Part of a small language model's weights.
Architecture: LayerNorm before each block, learned positions, biases, tied embeddings.
Training: a variant of Muon for these matrices, 566M tokens, 8635 steps.
Each number is 128 + 24 x the weight over its row's rms, rounded and kept within 0 to 255. Layers, rows and columns count from 0. Numbers have three digits each. The size before them is the row's rms in percent of the matrix's.

# layer 5 MLP up, 2560x320, rms 0.156, rows 581-667, columns 0-79
111:125121157145114112110157128111157124118120095069136112136140138150151112142111111168130147146110115136112155152182134151131129131104103159069160129107147122120125107109149090147132117144124139131133152118192117132150108129128070126102153136
105:116132167132132186168114146138152075124122113136101141127147139134120151073122167108146144107137144144150135128116125147115124123135114123152094136123132136161156156178123165117141140133131113118174140097169121127100144141126130115135139118
080:116121112143150177096128106129138144115142125136144083138103107117148135105130112154164139119126160149124109099151091145128134152123158099127119184119122142112118156141119154100114137142152148088112159152114112095137142113163134128218122103
103:154116198106137133159128110120101131165151121112152136132120138150145186138106138124132108117139134149118139128182097122097155180119158113105146165156117123117119139089162150140117172139113117148129165130115132086104117136130106150136132120
108:125111081151118144107131152149150142122141132133182128088141141105113106114128059140152129149114137145138157143146157099124152105084122138137103118110128136144124079105126143096100138101065150110094106137151128153125127119137094138110114144
119:149107084101103139143147141133144095175146133164131126127126112130174144162161111102133125128154076081129124130119140160149137142138139100080125153175089115125155122102109121173135137097146149162124087127128135129115136135142119113102129174
103:114096136127156144085111093172135138139109146128159089161151133137186167142123124164135128105118091132123103107128120118144136083131114139132164093148134172193151143149142133142127089125094092114164124132104146126112131107128127112154156165
092:136117146129146132127117159142145096137099123136136111133115136144150093135118176148149075137095179163140172121130130172106141160141128134134146108126162099063138150112099113107119106152103142139146112159113117119078118114122137149122131082
109:140146115124122135093088193137155126138115156172118119116116099156131145119121137158163152109137093149145139109146163140104117104184137114125160105140139092167129128108115108164084105115091109128110134121105109116115127136131104095106113094
113:136084130164170148105117126152148080117101135107125118137118133114141111136181154155067122128125091131133130113105075144128112152085133139121119116151166123110118146166115112121117131119116103129129149116139125141109121119124112130096087112
111:159133125097139165113131119119097091113127118093139103135116173123142102137180094109146146133109140129094081117132114195112121166131183093094139179141144144145134102126132084110113111140170131162119131156179148155131148135161095091093148116
096:103196089145114123143144116114155127130127131117103141114163106154131134148095094133142163130161112144171128140120142131187119136134117156094130077122084120111131145109161096179076121165123118129106120123188150103063146108137123100123097154
080:166131135099090117136112164144121125115146145098101106100139100152062113124087115122142116106140142120140121131133126122152087123126149150154132132134116109141074120094158131128106133165169159167172108126129201138119110114139150132137105112
105:133135102109124154159087115119178103179148141131137144127155128135147112130117117140113145115140154155119140121120150123139113168132123157146125092131147139096146143080138120165134137149157131127107126117097137117118161148103139121114113100
111:128180138139111149105097129142151099067132158140070097124134115098130110120089139127136138155106153155158127120132092126138138136086139135125116123116153129097137110113135151138125144105113100118134114091116110117144126130132107109149108098
081:103128139149155125105111118146120127126136088180107146110125134107104113119139108065132125104112124121112143142068100138130127121104171134136127164147121108126132171089144108105089089116168068111130084138155120121128132144121114157161141120
108:112093130088144131136134123154181160151109182087091119085109108129121103141162140159137184128144157132144119092122140123144111098080170107178113140114152128132133112128147164106148122115108123150112132127127123161142110128124127129110109114
098:120118151117153148130175121127143162139064111157130098150101166106165129152173148095140114164093145170064141152114140139115111121139131112147138167141148119096110124145107120086160122124118115156151136106144128148140103104116150108098087127
089:107113114089087156104119146124045125118094122146127131111121162075102151103059156123151154140137142126140115085123122108131145127167152097093149136123139137145137152093116122108136145116112129085159151128125148148130096121143106165150117153
121:104101130096100125105104176136099138175110160138118126162147108136104155130181115137168058139111081165150135139174147142115143129143124165112149099137143147123137121167106114084126150144100095133103127152083177100174123117116122135150108156
106:163107149147129117130115091068088154130114151153120145104098100130089143148167107118145111115138117148104154142169110130138130134136115165105133116127159200113123117140151138116135140135140132137133122151138136090093110122132155184122152095
104:133151096153144149117140138160122119109148155111118086131146102148132158154107104181124157121144150143091151135093121127123143120070103119153134127094160149111115121140109168113113134112140130097105138112131156144182130146124121105127111159
093:126169117127169163122143148154084132154150077102152131126133120111150169074102150126124176091113150132103164106158080108132152155107093120122141122155138136124152133149119128126122121084135133139106113170171139147134081091119157122135104133
076:111142111102172116132113121168097113113070122137150160115117128142109098162099074087115128137105153164108103132134177139080112097157209160131143133166096101116136100114144148093145121129150120120102151133144116093131154107129132084172106139
107:093118086140130110126164118114096156138099124125149123124137168144130147100155115148129141139137161127112102115102156104113158102112105129155128139119127109123120114110111135159116184118165121094105112139172178121120101104084136112115112111
105:127081130158087138106130095166163129138115096151147118162082116130112132127114152136144156145135181155078141143172106132109085131154155088117134112114150136152172134107128154133107131131166113154148157097123134160117135088122115131150156137
112:148138142101122094124134127144132139132123132122197087130125121141124129118127131099135093102122135085148142118155160131131163108082129110161151125100185094127109103127133150154082146146143129104120115147146134147100091124123119113129176159
075:140127142139122135105131146120168118123108116133116132128087137134112089137098130182116116147162134148117170152074106069167137137103141124144201163125118132178101116127129122108143158091126121094076117119143182115085107119137136171141131181
100:154130106112101143115115166142130141137130114137110105141143123121138128134130145118121135135127120152148117111133159113172100148101115153112113137149097108131137173109063138117121106121133093133126138133111160113134127143166143090150120134
094:151173132128121109111155118125127152176110112104146104140099118118182083127138088125147117144144103148141153111112166092135199125135121119144108158136101106136096105114103113127152106144147120104091124143128139117096128121130127144140092106
103:117142112124110106087161125126133095117099097176169111169159115128130119169088115146168115135101102105155132100127158106112126081121151146109156136066160114087113108145170112148080115118128087126131120130154142113125169140159154094119151104
115:170117121116157134090160134115139113148120135126117119185115106135116118161151158154131115128138144150085143101126115119118175173121114107134124130151106133116105133144147097118152166126115129134111166143138184114166116162140163135134109163
133:129118127114136131137122123162159141130138085158108122120098140142119115113149131127126065191124170124137126070106090108184122114126146097089072109117144179136121142115115096131118161104177140143104131130107141109098131152114152143144135128
105:175175151135162141179135136167132122119091134128088100136140101111120168121145112142164184133165130078147149166161143092114140139121130131103160144135154111100139144211130099133137090129140118158112134076139113117139141108156173103143126125
118:110114111112160144105108139163161102135135105144123125144175120070145142158151155145115136125113112102148137182113131149157172086141146109147134125153136113131071124109087165107135175123112111096100133140078113086139083111125137112071120153
102:150106083081089099109104078159152150128073131131130109139102145134146106130160144177145090139082109128140154177152130133142106164136147152149143107140094126126190136104125162139117132074137115146110124159151123094115159121147161124081110098
095:114129160131160092139091112119118134162130148139099141078108145093113130150102148134155075100144173110128137121131132166108152126112145136104101106106192159121081191111135114107125117101130103092123171151166161129150100131118162146157114148
106:082153137124186129123167133105153117136112131124110120110092079128112117094141139135093124151142116146110134155158138101148128133161144111139159095103125108169119144124120133137150133151154110129147088131153115093119117152135130121131120159
118:124116102161121106122135110159127143130132099104153083105153158118123104080138126135123117144074119123100142134118173115112138141099129152115126154144151121133105162112122183128094118143140120126126124169098143109153149126106102109103135156
109:149139112107156109137167134113171145092111087122141129135122131145120107161077134113116089087136162129114165172113158146110121110161110122098154092127154123165077083132117164148106114152120107147125114127084118139113137111111133125082120138
097:084159089141098101109150130135148094174107114109081125095140151106135099163117110189116094140149157170098112130096121122153113109124140126096108126080152147128135150135139094148097122131138146097138110157159128164109132169143105143140114109
075:096128128129162144131099098112123128123098156119121142100119129178097105119138099127136107122094127142141091121167129172114148123136144101106109110078136163106121129139169096135145073118124105105098089099129142120125158122088154139120132146
105:116096088154149131128132120118128151161170122067159111124128073157114134134141093134138090140151158134120101169128145098092136100141169133141119192151143110138130126107135124132112171105117140135118109132151150140127141140121123092111084094
104:091098148083148145140093148133165091129100135131103154129128131174145088120102106130132147125146127115130117119167130177098118099165128114122141093147101129124099111173148097114114141172146142156165113163115112137127083143102128152126116120
093:110126116139131138100155165095119144142094109109107134131142110152137135084136150138128084106139135117098135104207174112130111117130144105147122124106107103118108101176136118147117162078123142128149125120109175090125147141093147140091159131
101:114088140155162124142110136123135123141129187139090094145123100117110136111131104176127105110106115095144164163143134124146114103095130165137126124115132124140062128119148100146118114154109091099124111073085131074140140125171117118158139085
088:117119124116126126144143216141109141119146151134103120121138117099125107131123124118106143141099131113127111141142090128123120105106131159113100112097151136135113187110173077081126112129158088131143125129133139137109065120093106122150129118
115:140118120155131116181099131132115089141137142152121128116144147154106158119108087095148107158091109107146152114098084082134148159139200154118086126122112115116070183144113130090134113114164141168099101147137078106130115137132149172133147140
101:114150118108077099115119125152133139085091139144150135130086113143157152147137123144108118057129133153130140100139147164106159112123157129133124129131141117109139134123149129138143142109124128101142185101164117123104145112130128118118134140
098:146165160124096123105137159152112080104132167144096130138169097080123146108137107112132105087111130091159123107162108102153125141094125100143099147129127157095127100156141117128113117101128087125121137142141166118123165134118129130127110146
096:157137107157114113131147120111139139146117116124143115111087112137156137156084101153074134151087124167144122123183092146096148180085118150117141100129085114130079094123079093178106113166117125134149165117183113127114120108158161147179103124
119:127116136085114120136138124116151105121113121112164138130129126124110087162097062119131143108108147088132159066137112147121132143134159132125104069141124136126148154047149129135128132116141111170128154148117163165109149193123190113174125141
059:159126174149111129111148116143117141146107174099147150136129148114145101106112133146147096133094140099125138128115096150109148154129144149124064126174123112111143133156126106115112120161098130148127140142107142166146122120097126118158127171
098:116106135111135107127117146108100156141126127110157138172050085125091154123104169136133131116111156155086160172100103126110113119094152122155110159117102114116105164129096117132130129128119094141112121115087146119086091123123136164138127133
116:117135120154110130152179139107096107088117093120139120095119191103138108142140153100135125132100078142146100105105149115119101115119135125160149155158118160071158148119123098208118101098114128103113121121127103157145137113108102133114126139
108:150137160133141094098094140132171107143143127099114127154088081118124121141124137171115137146176095114134111124090145123114108140122153062099131149132108145074110084166122079152100118124111175089128138113092179140116127082103148123176113172
097:136133158117161104168112111112155149144153136123079122128154109130151172118130088112156117118096163138132135106095087118123114138132088141116122089092142122148128167164143073155135141141157111175107102128117115114126095131089132109092106132
102:123109106088107109150119119148141131167168077132166082154111092137137118144149113138107109114160133118087179121147141108089126115147124159101142165141139141121090141154126113096135150124086141116136121105135126119122149151123122112140134105
082:100124128142174158142113101143117086142119138191113166136132129182136140103155120108123113159140165145116142136115093106112110107153124110125143124141144153112139130161158179167144138132130132094141138136144138162118089139150137152157128158
099:129172136117147121086138153138140147134179116124129108131149106103119142116121121089135051110140139082112133097135111128144151122154112104105162099116113072115128071109148131158100143095163130125137106094137121172132163126116125131124136114
094:139199148149140155143144078132157142135142117130144159118072086094131081089127162124142102122138121108106153131113142110132138143110092119145139094143176151119109076138161100106115132092133132120119142136129106155124096139098155089094132121
095:144127117147148133177124129142166132119155160108137150119077141125159108171102128125105137126150147129141118118108120151129133136124134093122129157107170124123083132115163138140147127110121152136109163197157126105088121090142156064086130038
095:148155140147135136150106124120135111166164124132143124142161167130138119161142155128107164127093110102061127142130113108137121120103146094129090115158140143124131122131123091139117149119151104151138154144117119153132147147129108108138095150
121:153153155151115131155093116149120135097129111113105159122130102131112134098125111114177094131181101127115154130163126165150113110112093143115195095115181169151088165161139108122133136129134120147154105101097119133111119131132093121172130107
106:109121144130143133107095110083172145157134117104144096109167169094096099130133122129124072104139152107117094082121062124114105134130138108151125142079116119110167125157162107154131136064143124152157162133086119136140114158124152099101151121
094:152133109116125137108162111147121122125168105130140120133116134147096097152092115126144148164154147134123105112121126120133098158152139102084148204108210101151088124157114122172115165147134141159068207128125129165137100133139143139101097144
098:093132130148120154131178131151151141133092115119155138120124095160118123113125084131164138149078137142157150130112113123120137170092116154160134113093139126144143113160106092104078140117100156110164181100168122161113175115152092146136167113
103:103171129111170140123088142162123136119144110140111103097088122148097083135140119139147153130079109112127137116148126087164086120111108138161149152121148130103125123105172129118109109118132111091134121141123089125105163109088119127123150110
084:178130174111124158116115169102133094146146142125101141063137119098122110122149138111089118106106144134131143144139119101144113118107148094109106168163114140091153085150153105118093097131117133150122137116124174127164093079167139098153133122
094:143131160151162119087134134145141145077096140112128063135114095138115121086148096134132136113124151138102110149116152082109112125142147132089115137119136145116139166149138135150087127089131118083115140159180150145106174121105124148091125151
102:106128117131159142131150101115123129137113115094138125109111168114120187177099169142159122092123120161113149115111101119136138152132126115118137156102109141137098140130122220122102129110150137128102121166136148120117128128143118121114090155
096:119118110168163117128123147152151106087165145144118112123099108119142148153101097160140121107135138153147136114130152116098105117098142174099121151159138138111092150086145128163079140122097104111101134125121125107113155141107159111074136152
095:127113113140137129139137135128134102150129120099100166144144144135105101106109087163122168153130142126140135135120167154049129141098146145135123109113160135094149126133093174086105056125110144140168125113150121131127131124095146099145103135
106:117134110158170103119089091130142155104190093134174119133126117101146121142192143194133115119153142104158114162095141113137159133119149141132106097109169123137125120141138119121116167130147101116116135126104131135093160139166128142132138118
100:153107132102149100149141134150123124150163118146153067126147116102145106152102140157141123108096099145139110118173151111131118112134109120118126125124160142106156122102159129151120118115110117074117092140111065214114119080157178143146112127
097:077118109145176146158110121149107160122112151099125153146129151161110152125103104155162149144170160139127103096095154132100140143110119144139125105146144110126110137140099154114125142133075138123105092129167130104141142148100139142079128084
102:148150168127132145130100112117134122114111106090160126108132141117146094158142176105126148133134138155105151124113099181111155149078178112115127097130144085131099162119094118133141159141097087119111146112098090109135106146119143153139121150
099:168109133100114103122083157151117078165110145136132155099123145130156124127055143155119137133143121124116159112131135121125144132122134153095094144106122102106152105150148091119150116132096128155082120109105103109164136120098120180138133129
099:140141115142161160103140093127140100123120137162088154142115172135172106149120133144150098112141167166099093141169131127105165139115154087122138140122149170135160159121094148124116135096128111155090114140092163150122150130162144143145129109
115:088139139102174132116131123137148106114124148121151123102059106076111113108114112175129157113112091084135135109135147156089114121132167125087137065104163122140130148109143137117098107110154127133123088129163164112104137146144143140090147104
094:116127129164107123114118151088134152100125069104121138114134144101147094137121134119169131155116099131118124131123127117114163096123133175099151111131132138094152128124143104097092102152077129159170162115146133132144128116156101118109137081
100:160130137098125115132114148110129145130093072130118090130157157151105129131114102152115103096125138173097104125148155126143107113134135173162146150120172120120124144140144128104154132109138141111135132138144109145129142157055116143100131131
089:157183132131127128142109115102103084092126139092142096146076144108122127161130106133154128120156160127174134172109098101132121126125155161177092108161121131109135170120113138161138135073110121166155129125174068094147148122134144097167123148
104:144120125114138119119100141128136149125117094110198107129115154112110151147139125126128103104140130126144097124117075109169163106129130125129075100143143124127110088095097120084144126129106133143099080144119193144141134125135127137136113158
112:145161124113146155118083098121141169096115134138083116154151117135121109178144096146144154117163181134156110096169106110092136106106175121135145105102108120115150159124083111127125122103122093137169107116143107174141125112125151120126148100
103:156140101145142085202125145121146091132109128137145131131110116133094127123133144147118131155111116129128080157146103126104131164148139184111095129151183147143108140151113070124152142156099126134124159089173157097108123100110145091142084122
092:133151137101147101106110151177138069128133155091107108121164151107115103106102131122150142107117128123117112143098119136165121167135174109082093178124148109114156146170137156111121122140098140120118134144147125134132117123126059134151101141
# layer 5 MLP down (transposed), 2560x320, rms 0.0528, rows 581-666, columns 0-79
115:104135147140136090121140127144169162114104168146121078111146094141105073162126136142134150138130114153118146138105146174140140156136110089185104101142134119152120126126121117144117131156096114122081104082109129095113108129124160143119119180
105:103114171127059118145107176150116118131120129147164129134124100151083121123092155114100105119127146099110127105135142139093110102135105157134121111132137133135162132117099143154160115142151122154157135138102135116157114157159099133158161161
081:184105129108131123099135116136084135161139168144089110164174114102087145165103140148159064117131134135089157128122106157129123117158111142172143128134155134122122161086125109160089060114122164137139097093129135104132151113162126111103147128
095:143106122147080141101158094168127151098150167114150114177134102118150131101074101129121165114148190126113137125143156097109131156143125093132129118085085155103121117126113156142165146161198165100076123122087098131137166110125162091132157163
109:145113139129117118067161152110127136096166168141133136102096132172116127171108082160150129119160149157108137154140120144128113133115111134103156128075153133138125121166089138122066110149114079160177153099112135112123102123115141115146121155
117:133134123116173160120105106113109125076167124125132075072113133120082118124152140123129164111126143151164150128138150081083129120117088139151130123096129114146156174104124107152095118136125183118172135110109112109162140160104130176117088109
102:137114124080115122123130141139105145145119151167158130106104134133170137085134163135162127132130119119130129104144137081112117130117112094148151109152132149136092152165129150134132140074085094128138118134136153131135120135102143117156101083
095:121139137145087107140107136123124123097115122131109114132105146112094146135105240134095148130163175123147110120127136147115131119150087122139160125086127114104126102116091111150139134173128140149132162170145099158112141112150154160101159132
112:140106114094135156155160110121094110134162115132157171120108128158167126143138144060103119132089122125118147109148145141128168125155134146134092100156151161151139159096085101134083124133136132092112137108086121123172099097113158116136148109
116:169138145142121148166132111129097164087096106137134150111162086095121139120152189118169093132162092137114103104103117164168183149127125137148131134154081140107143099109105166142188156133161096160120121122118140136139145099137104149153145143
117:117101199113155088152130119112144129141107115119114166124138117162121106134171129103097104131153106140132122152099127126113124110104153134127129140163106096110122132090129129141129129119110090120136139161113105127122120148139087083128106142
096:152105128133102146159104168160107117128130138141124141137132090082113148099128060138110127171126117094143114131172153108142164146114108112126136144174091142128106151169131122133139152117116111107131108112129102143149142173123118121090100181
084:177164158131135130109148152143139135098125197127132120073073138123103138152121105155127161125126143103129137110166148134067147122075149138131115157121130139130107096130097135140098110156124144136131132119155091117107173122088101148158134167
094:147147152116124156145142132103128124128064172144105173103134135157072129121085161174145120152126167091152149128111151113102122136140101103095132167131119118105101135172127169125107176099125109074134148130147160112138138158127130123126145117
104:179108112111146150097127112109130079121156150111181119129087158128155110127094163123158132162110137139101117060150200114094157130121101119119124127141151131110126123121138140077077121115135134170084138115097113131110062122122155126106141136
088:111182085136109120094126146147110155115133151137085139105140116114111122141124128182155104160118129111146079123129101103118098148116142126127109150165104100166128109152153120113108144078126116132135125114128107150130111101141093124128119087
107:071114121102108112149094132127124127169142136129128129121136144114143089163103088146144136135130116127145152134158178146102128144124119120137133131094116134183100095098141177147103128104077117152159141164127115122115158116134151124134158169
106:103123110155158139134122126097132110147112155122090149157091114146137130134128164125124128129141149142110113144156143100171111113101142158092122171112134144152096104149121158135079143113148149128145143175116112121088171147102127116122079139
086:140191119143108159134117141147145137098165129096118124107097123144136100119118161119115089129099109134109151140140149130112154119085136117181140142152111114149162114123129119151121148116121111146144097102106111095165137092106108109087146129
105:131117141114140166137181106136147143143105151106103148133124145131127128160127133137106157084119122102153153135130110167132100108155092134132099119144145127119142158160114152170080099086134137115137155104155144101149116147109124148131081129
094:105141146114115146089090123105119126149157127137143134118153136138150116146110175103156112148100086098088123137100186068095117130132087098146154130116096142102155166154145125116155115118094119133147123090097176120176113125129106190142151127
112:096117098167123161162078176102146135115099136144135137134120090084126180133157133107165119127128100118122121137115116129147155134122117129096142091126144164125092147125150157126124108134125117096160155111187139085157124126113144098139160135
101:129129141154087108140098095077153074131127147130138120151102096138160136145130161131118097147121149158131086093134165100132118119150124130135103111151124151152139116125165099149106143121140143091134160144116090160090179143147138104160110142
074:149095165169118114146104109157128111150132128123095132092132104113093125133090117137111145136132117102170114135152124103148127147189130100077110116156136121106138137149136164149135131104146143124146128145087097095110169106096125126151105141
106:129150121143147135151134153123131144152139134112131144128101089160106138095129187165139099114109125148109151111143117128105128104109151149144112144139143094159129102180129092132111115113131160106158129140072104148171167107114079150153154152
123:174124107130132109108106185158132150128128144167106141124150124129121162082106166069161117134117115105116141129109117099101087154121149144118125124113124116110127089158115144146155116112113117135163134149106103126157127152126117121142155098
106:132107147126144134114140101152161129140130136081144116138093121157111154107087126131127125129132141150132112124093125095120117158119111116148106147105134164110128126155093192140070124106113153123149155103151110096162138155163099101161091173
084:098102176117125116130153142161100117111138106107135111156131142127115140076140143137125146171160075106180132114166158151171125085138157111076135118153186100078117153123129108123131151117125098116138182121088133125138124126111126134159173146
096:118140108103103138089115164152137142119088127113133169068122105137136159121120099163134131094175097151069131108166106141099142121120150158132155130119133121141100096149113148142127160141090148103152129086158132134112165148112133129133082106
092:147132125140140120107115188128090116138152130147121126164145116096141108095171212099154142104091125168121128151167133161105059116162102139126131126097080148128083181118131129101148141082150123102105120124097114178138154106167153159124100129
096:161140112147137135097155131148125081156115103115122138099162112139115122107154170136162110120150135168136104146152117148106138137110158128054123123122153100145133134106143154144111148141110130138128093124181123155139081164185148067158143145
105:133124137147140152111172142146108179139115143091152132095147118140106119128145128128150084121115155098144145095094110114060116087138137106102131175087127063076081134149123167110132167108113150142147114139108114138134159155103103108079137104
129:121098123123122124168090144149104135153121096161106123147150129173148154124161194105083117095100110099164126142076145110158084101163090165156105098143130156121123198118148084149135148143142122108150156134131111138117121121140140118172080123
089:191163136109118125098196203129101123118171147127128119132118128159121133171120100140135125123115176134055127138154099110101108154132153116142118158144126142150138130160128144113115137122120121147162128148123158150155124136094121138129101168
118:117135128141087130172116116084098156155109131126122103120120134153163110124155151096169098145135143098124157096152117121116091136127157166120094111136114121146140144083151149129141139137121141124108125140114155198125179119160085120117123116
099:136125149128141128177173121114152144132103158101177144107072166155111134119139103105122137141131158128131111086106095094131148120130138102126121127146149102150113122089139109171120136076159119103098154123127101108101114108148142117117107127
096:109133110138146129112125111084128159157125125109163074131173167148153120081116152132132110112155176084188131149163166114169133114156133118156133094131118149114131127142155104121094172123161116143106157108147085097104143149092136126137095126
105:112131127116121128131139130161117132113107115124116157130136181122172091106153154152193138108098166157124122119100161110191131158105111096126099134126144136110112165114087092112118111079117113142121143134140147116147169134105101103127132140
104:117136090136107119126125133134127121116121125141109130125163138140149133104133132117115141116106086107139093106094116114154097112106105113175113155152189135143128105091106154129170141152137091103174096097098134121155165103159157133132121158
103:117128120084162115094167147107085109144147114142134086152137143136100106101115089127132149093129179110135121136123119129135149108152080129115127132149121135157123140110162165108117127151099114166146117097112123145096136144100141147181104101
095:139138117149148107162139144151103170136143149128167125116150140138153119087141095115114095157115097123130109155093073116092127121146099144122153149106122110154137147190116160125146133116144127115112100113104125098142055120110139100115133097
076:134130128108148089122108115104182152135120115116120133087149107110168082108127125126084074136131082091144178129142131142119094126160147135140162100150078129117139137134109158109132124137116137116153162063168087094128167177096132125103141191
101:161127128156097125131146118140099147143110089147138123121143148126154092113127103118143125108135143111105099122143123123135159129120149123104129099131159119151147120135131131168096087119140122136185168131142150145145150097126128135155123131
098:073141143146103100140101119100138115075148087093112118134138158136147135130154121117119135149167124100149113091110154100163149119110120124141121154144144156162147167089159102097116102154153122146165117107110123115144125169144119118184161134
096:112097139076145132163125127158137107138085072149108123166111145101109155137079144146134142125133206107098110153181157128142129126142081120145128099147134144105114113135120165153141130135145142115174160123115113122128125112137118126169114142
113:126106135126140126158135119132148155146133134107130139141152091127115127120126131063119143118171096173138150146151158138150162139153153177106149136086106099106152139082134151111174144128103125125098140163127120117103136084117143119102134105
089:090149120150146130106119105105097127141122126099115084136091108120114135128156094162109182104128166158144145138140145160095153118117142159172123109117130145084133097138148128102160111144122116120120104121175118120168145119097116114142136128
110:118124166108134116088165156098183107125104115127110140115162112153113172085124153192141160129185119119110161110116096115104096129157064089140149135112146142132152113119157151083107124153094148102152126083138137112137114072111141138133137118
104:110099137133169176075104145112111115140151102124087104123166131142136104104161131119140106161094157093157130143184113081173137138122151077130167126167119132156143175157098157128105124135133113090075121167085139153169075136111134149136127125
105:141117116113132111155099100109101149128149129096123119161112118189118129106165148113130068119074138144122144113120126144129148120140153179129115143161133106118127114177112157097169134136129116129147128155145112101162107130129118092122103140
096:136156134112145070121134122118139148149111162122143135082128106157088158119159100093077115124113108092127121138115084125113108158165100121111143124170104114146073100126121120101146126105072134166157106081153145116152100145113138174133117120
116:121117161151137092114131155129080061123136088135098168168139138113132106078146128109084112139141114144122154178193105120115126121114139127132120157156149100089128120129096134136166124092137127107099131156110109132167093125137145159157135140
064:174113173101166107135093142121113126109132129119136095148149135171118108112091149177073117057122122084166104121107177142119133115143111121144103087130111129115102100174157126132142095137119131121074142122110113110126072134157154129126154159
092:125165153115105117122161115101104124129104131109178147113135105130102112136116144091128147115145198136117110116105116132066158141135135097088133143125132104125117114093157135103112112164142107102111154141115096152146161125140097129149127161
100:108072107103137111131126109147098154150130135103114115151108115129103106143131112116159136093127142177145124124103126138148165090096131114140100094125109144117173128134117129104104125119111107176157094112190122117123145102113156129170159124
108:146085154116086102106109120086151125127123158097141093099148130149162144119113113134113123114140115143132134100154157167076114112131104177167115152149134127126118155180133119119138132089138155129174151105126133122158124165070124114117092140
104:094113135098087117164167141144127071147110152148162118099118128153098102159107157136109114133143137106148128125105092136120185148086122130161130157095116143149150135119117109121165164139161174123143174098127114128095078122166118152098137113
098:139086136111123133157094190144109102138135145107113150149179144143121180124138107147111157121122100095092133167091106151150124126129158127097127124148145134086089146103090135111094153144091128096153168122152164142105136191088098114132160087
082:098083140094175152134129097111099121118148134129121149169087057147143142165137122166086159114179125147135118134132128169155134150091124145121145148118126135129091147164168145155144146110145102124138134102100135143153108102125107119146131132
101:158102160122133159136135122155138108149115145124134143104096117152152114105103182125106146121121150108109163137096152122109123138101101151137172150124142138127102159121137106169144101146103177150114136103108136157150112177114109128116168141
104:122141094155130118128133141097143115141132119153102142148195156115182184171183138100082147118135114168128124100140087139138128084111108144102178117100094098154153120118091129113132099157125114112119121126101146143111131143117125157089150161
095:131108165080083085122141135126098105170124128134105138103134146109125137111119087162131132154154117157151127144141118106163105068113112193138163116120140128140157147091093138122086165147115126147135138067161142148086112168133143143126109165
100:120118164154092095122156112180122139119158170101132117123153128125145153084139181106104093108152159135162128139096187116090102108147086134137167103155180123112142108136118126140143140131111157134097116121117140109098151171085129121106138115
107:128109154115152156111145160136102132107149123128164117120127162145120117122130170163132132111119136155110121150121124132110139149127148085121121120118118136129099150134121073136098120073110112167121123120146150115103124160103089157170104146
109:083093123121127120053152139106122176115089158121145089129103128082105104098146117148156145111118123105132131137124119149127112158151103131118171101118073145097179138175136122149079123123117127125168115114116115126145168095121115147142101111
094:149144142096135116123106119105142173121123093092159151141103121109140157131141121117102142145101103120106129155100123130111089134160148127158153144116119151061146135151130183130171089107157151141084126134129110110115120103115175129139139163
099:118168164153116146163103106142092125163153142141140106123106095099125116128161105112110133133124088155097122168133099101167127130158143162158120112128129151122116140082136154130200088093118106129160098139097163107176075135169097097094143130
101:138138113094095140084152077114116110120163115116141161167100156143152079125123120122132163136125086111102134143117147121068175126095122173112163135108147112144150094118175119133132126110159125123070175152124077141152073135144107127114174126
089:142122197182107136106146112126114125157120149148175117169149120183127170118106134120133146099099132101116140080109137089069118139178087101115115142092139142135148102113162170136130091123162168127105094155172120146098102148071124143092115107
095:116101164127151149099076116094129139121151080129129115134114125144084136110171124136177154120152146132146131115163112129111131109138111141134161098148175141127129129127163145094143138069113098129164111109085140132144088127147128161124130171
102:141114177119157107143130124119150124116112181153132110120132078131114072117080136119112133138146143140176125133156141124156113104119138153136126116094103167128170109105143123152127102099143113138102125121064098142118142127132170157115171110
090:163100141128138103140148136104128126083138144161138166129124125137089154126092137169137121187136150136104142143110143146115155210142148162145115138079164150136066105153141131110114128156163110094107134132115153091072059131154129096134097142
105:126086156136122115162126128120146130160101118135126096092138152150194131143137094146140131135166146129115120140149165123164122137138082166120132090106097117112176118120129169124132135122167137148113127166126154153111132140157100139107145125
096:134112111176130124111084156150092106147138118096144132134110108138107141121120115133089144130142155104128110118136180114122107155141099152141141149133181085149103141135090119108096135105118122159122135157155146144135137142134109115168148138
089:093125099128117130152134139125108125103130129158088132121132174152099145153143078135145146139104113165106121114086101145155117114109152157097136177146167113151145104109121164114113112119078135145141160147161147154136157116172114145130136104
100:150147100111103112176135143074129102100184108119117092121133126088144094111127175089094131143135127100141113142163099123121145108131134173113107169093135170141130122140119105134161160139130125153108141148115093127132135128141127132163133125
100:122116113162130120132177116172106158135109143116159107118103124157129131139138125176139101132136169174124149123101140150158119147113117096184133107140118121114110078070139161166155128095111119137140128155131123105178210135079074165104147097
097:193077104106129121081093117100139141139164178153126138156128109132163138096134104133091156113159104144137176096111101143093107108167141175121120139177116142134115158142162106155139101128131119140169114116110123073168144096106145090129135146
107:130118145122150107122172132124118148132136139152167178158149119130154195104148125139164161153163134107071167135121087165110108092098148108169108137165157165111112071134110100124152146099166126139110159112092125116142120107146140170154141107
104:138094128120126115128111124119138102144155071113140111106173116110121078147104066142148160113120107109146098183110149122123140122162131152160105125144126155130125078134135096104129121109117153117109139119170131152134126111096157115119125124
096:109114097141135120098158130075135107130139110154120117142145151107113150136157132149135099136098122106097114119126151160083156156111127081110207108133109128088099146097136125100140122142128120137161120095173143198131173097156092162123162143
116:148110153139047094124139083087126157179111139128077109121142116114119118151109102130124150155140106099073102141118157116146117127101138123153128137120140105126124146147097124167138152157150104105139129109067154153126102156101137146130113178
094:171118165135094103110141120133150129113114091133119161144145171135120116122114137126091172133116115099132184093149143158134130096155090144114137116105128114117106087140141160113104140136155135123151133150129126132120145135137112101176154144
106:127144134147117119133118105137106102089115168156076167124123130173154134097104168096083122132119116164135142146148157150116092145105109118155116113108132132073152143146144130132155132153150129049133159103142112119139139149117121113139123154
110:113100116157148104158129144081116121141152096138142147128120123102126178147123112102136113123106105136184135162161113104140140150100142087159115147105106096185099118129103107168112145105120106135131123121124139091120149077121135110145114135
103:118073121160126113154158146151137090151144124114117086117143117122125133091148068139119163130123135160108138111174147109133139117120146200139140116125126162118127128126155144125182104153129200135091112177164116122068118143111144094127124098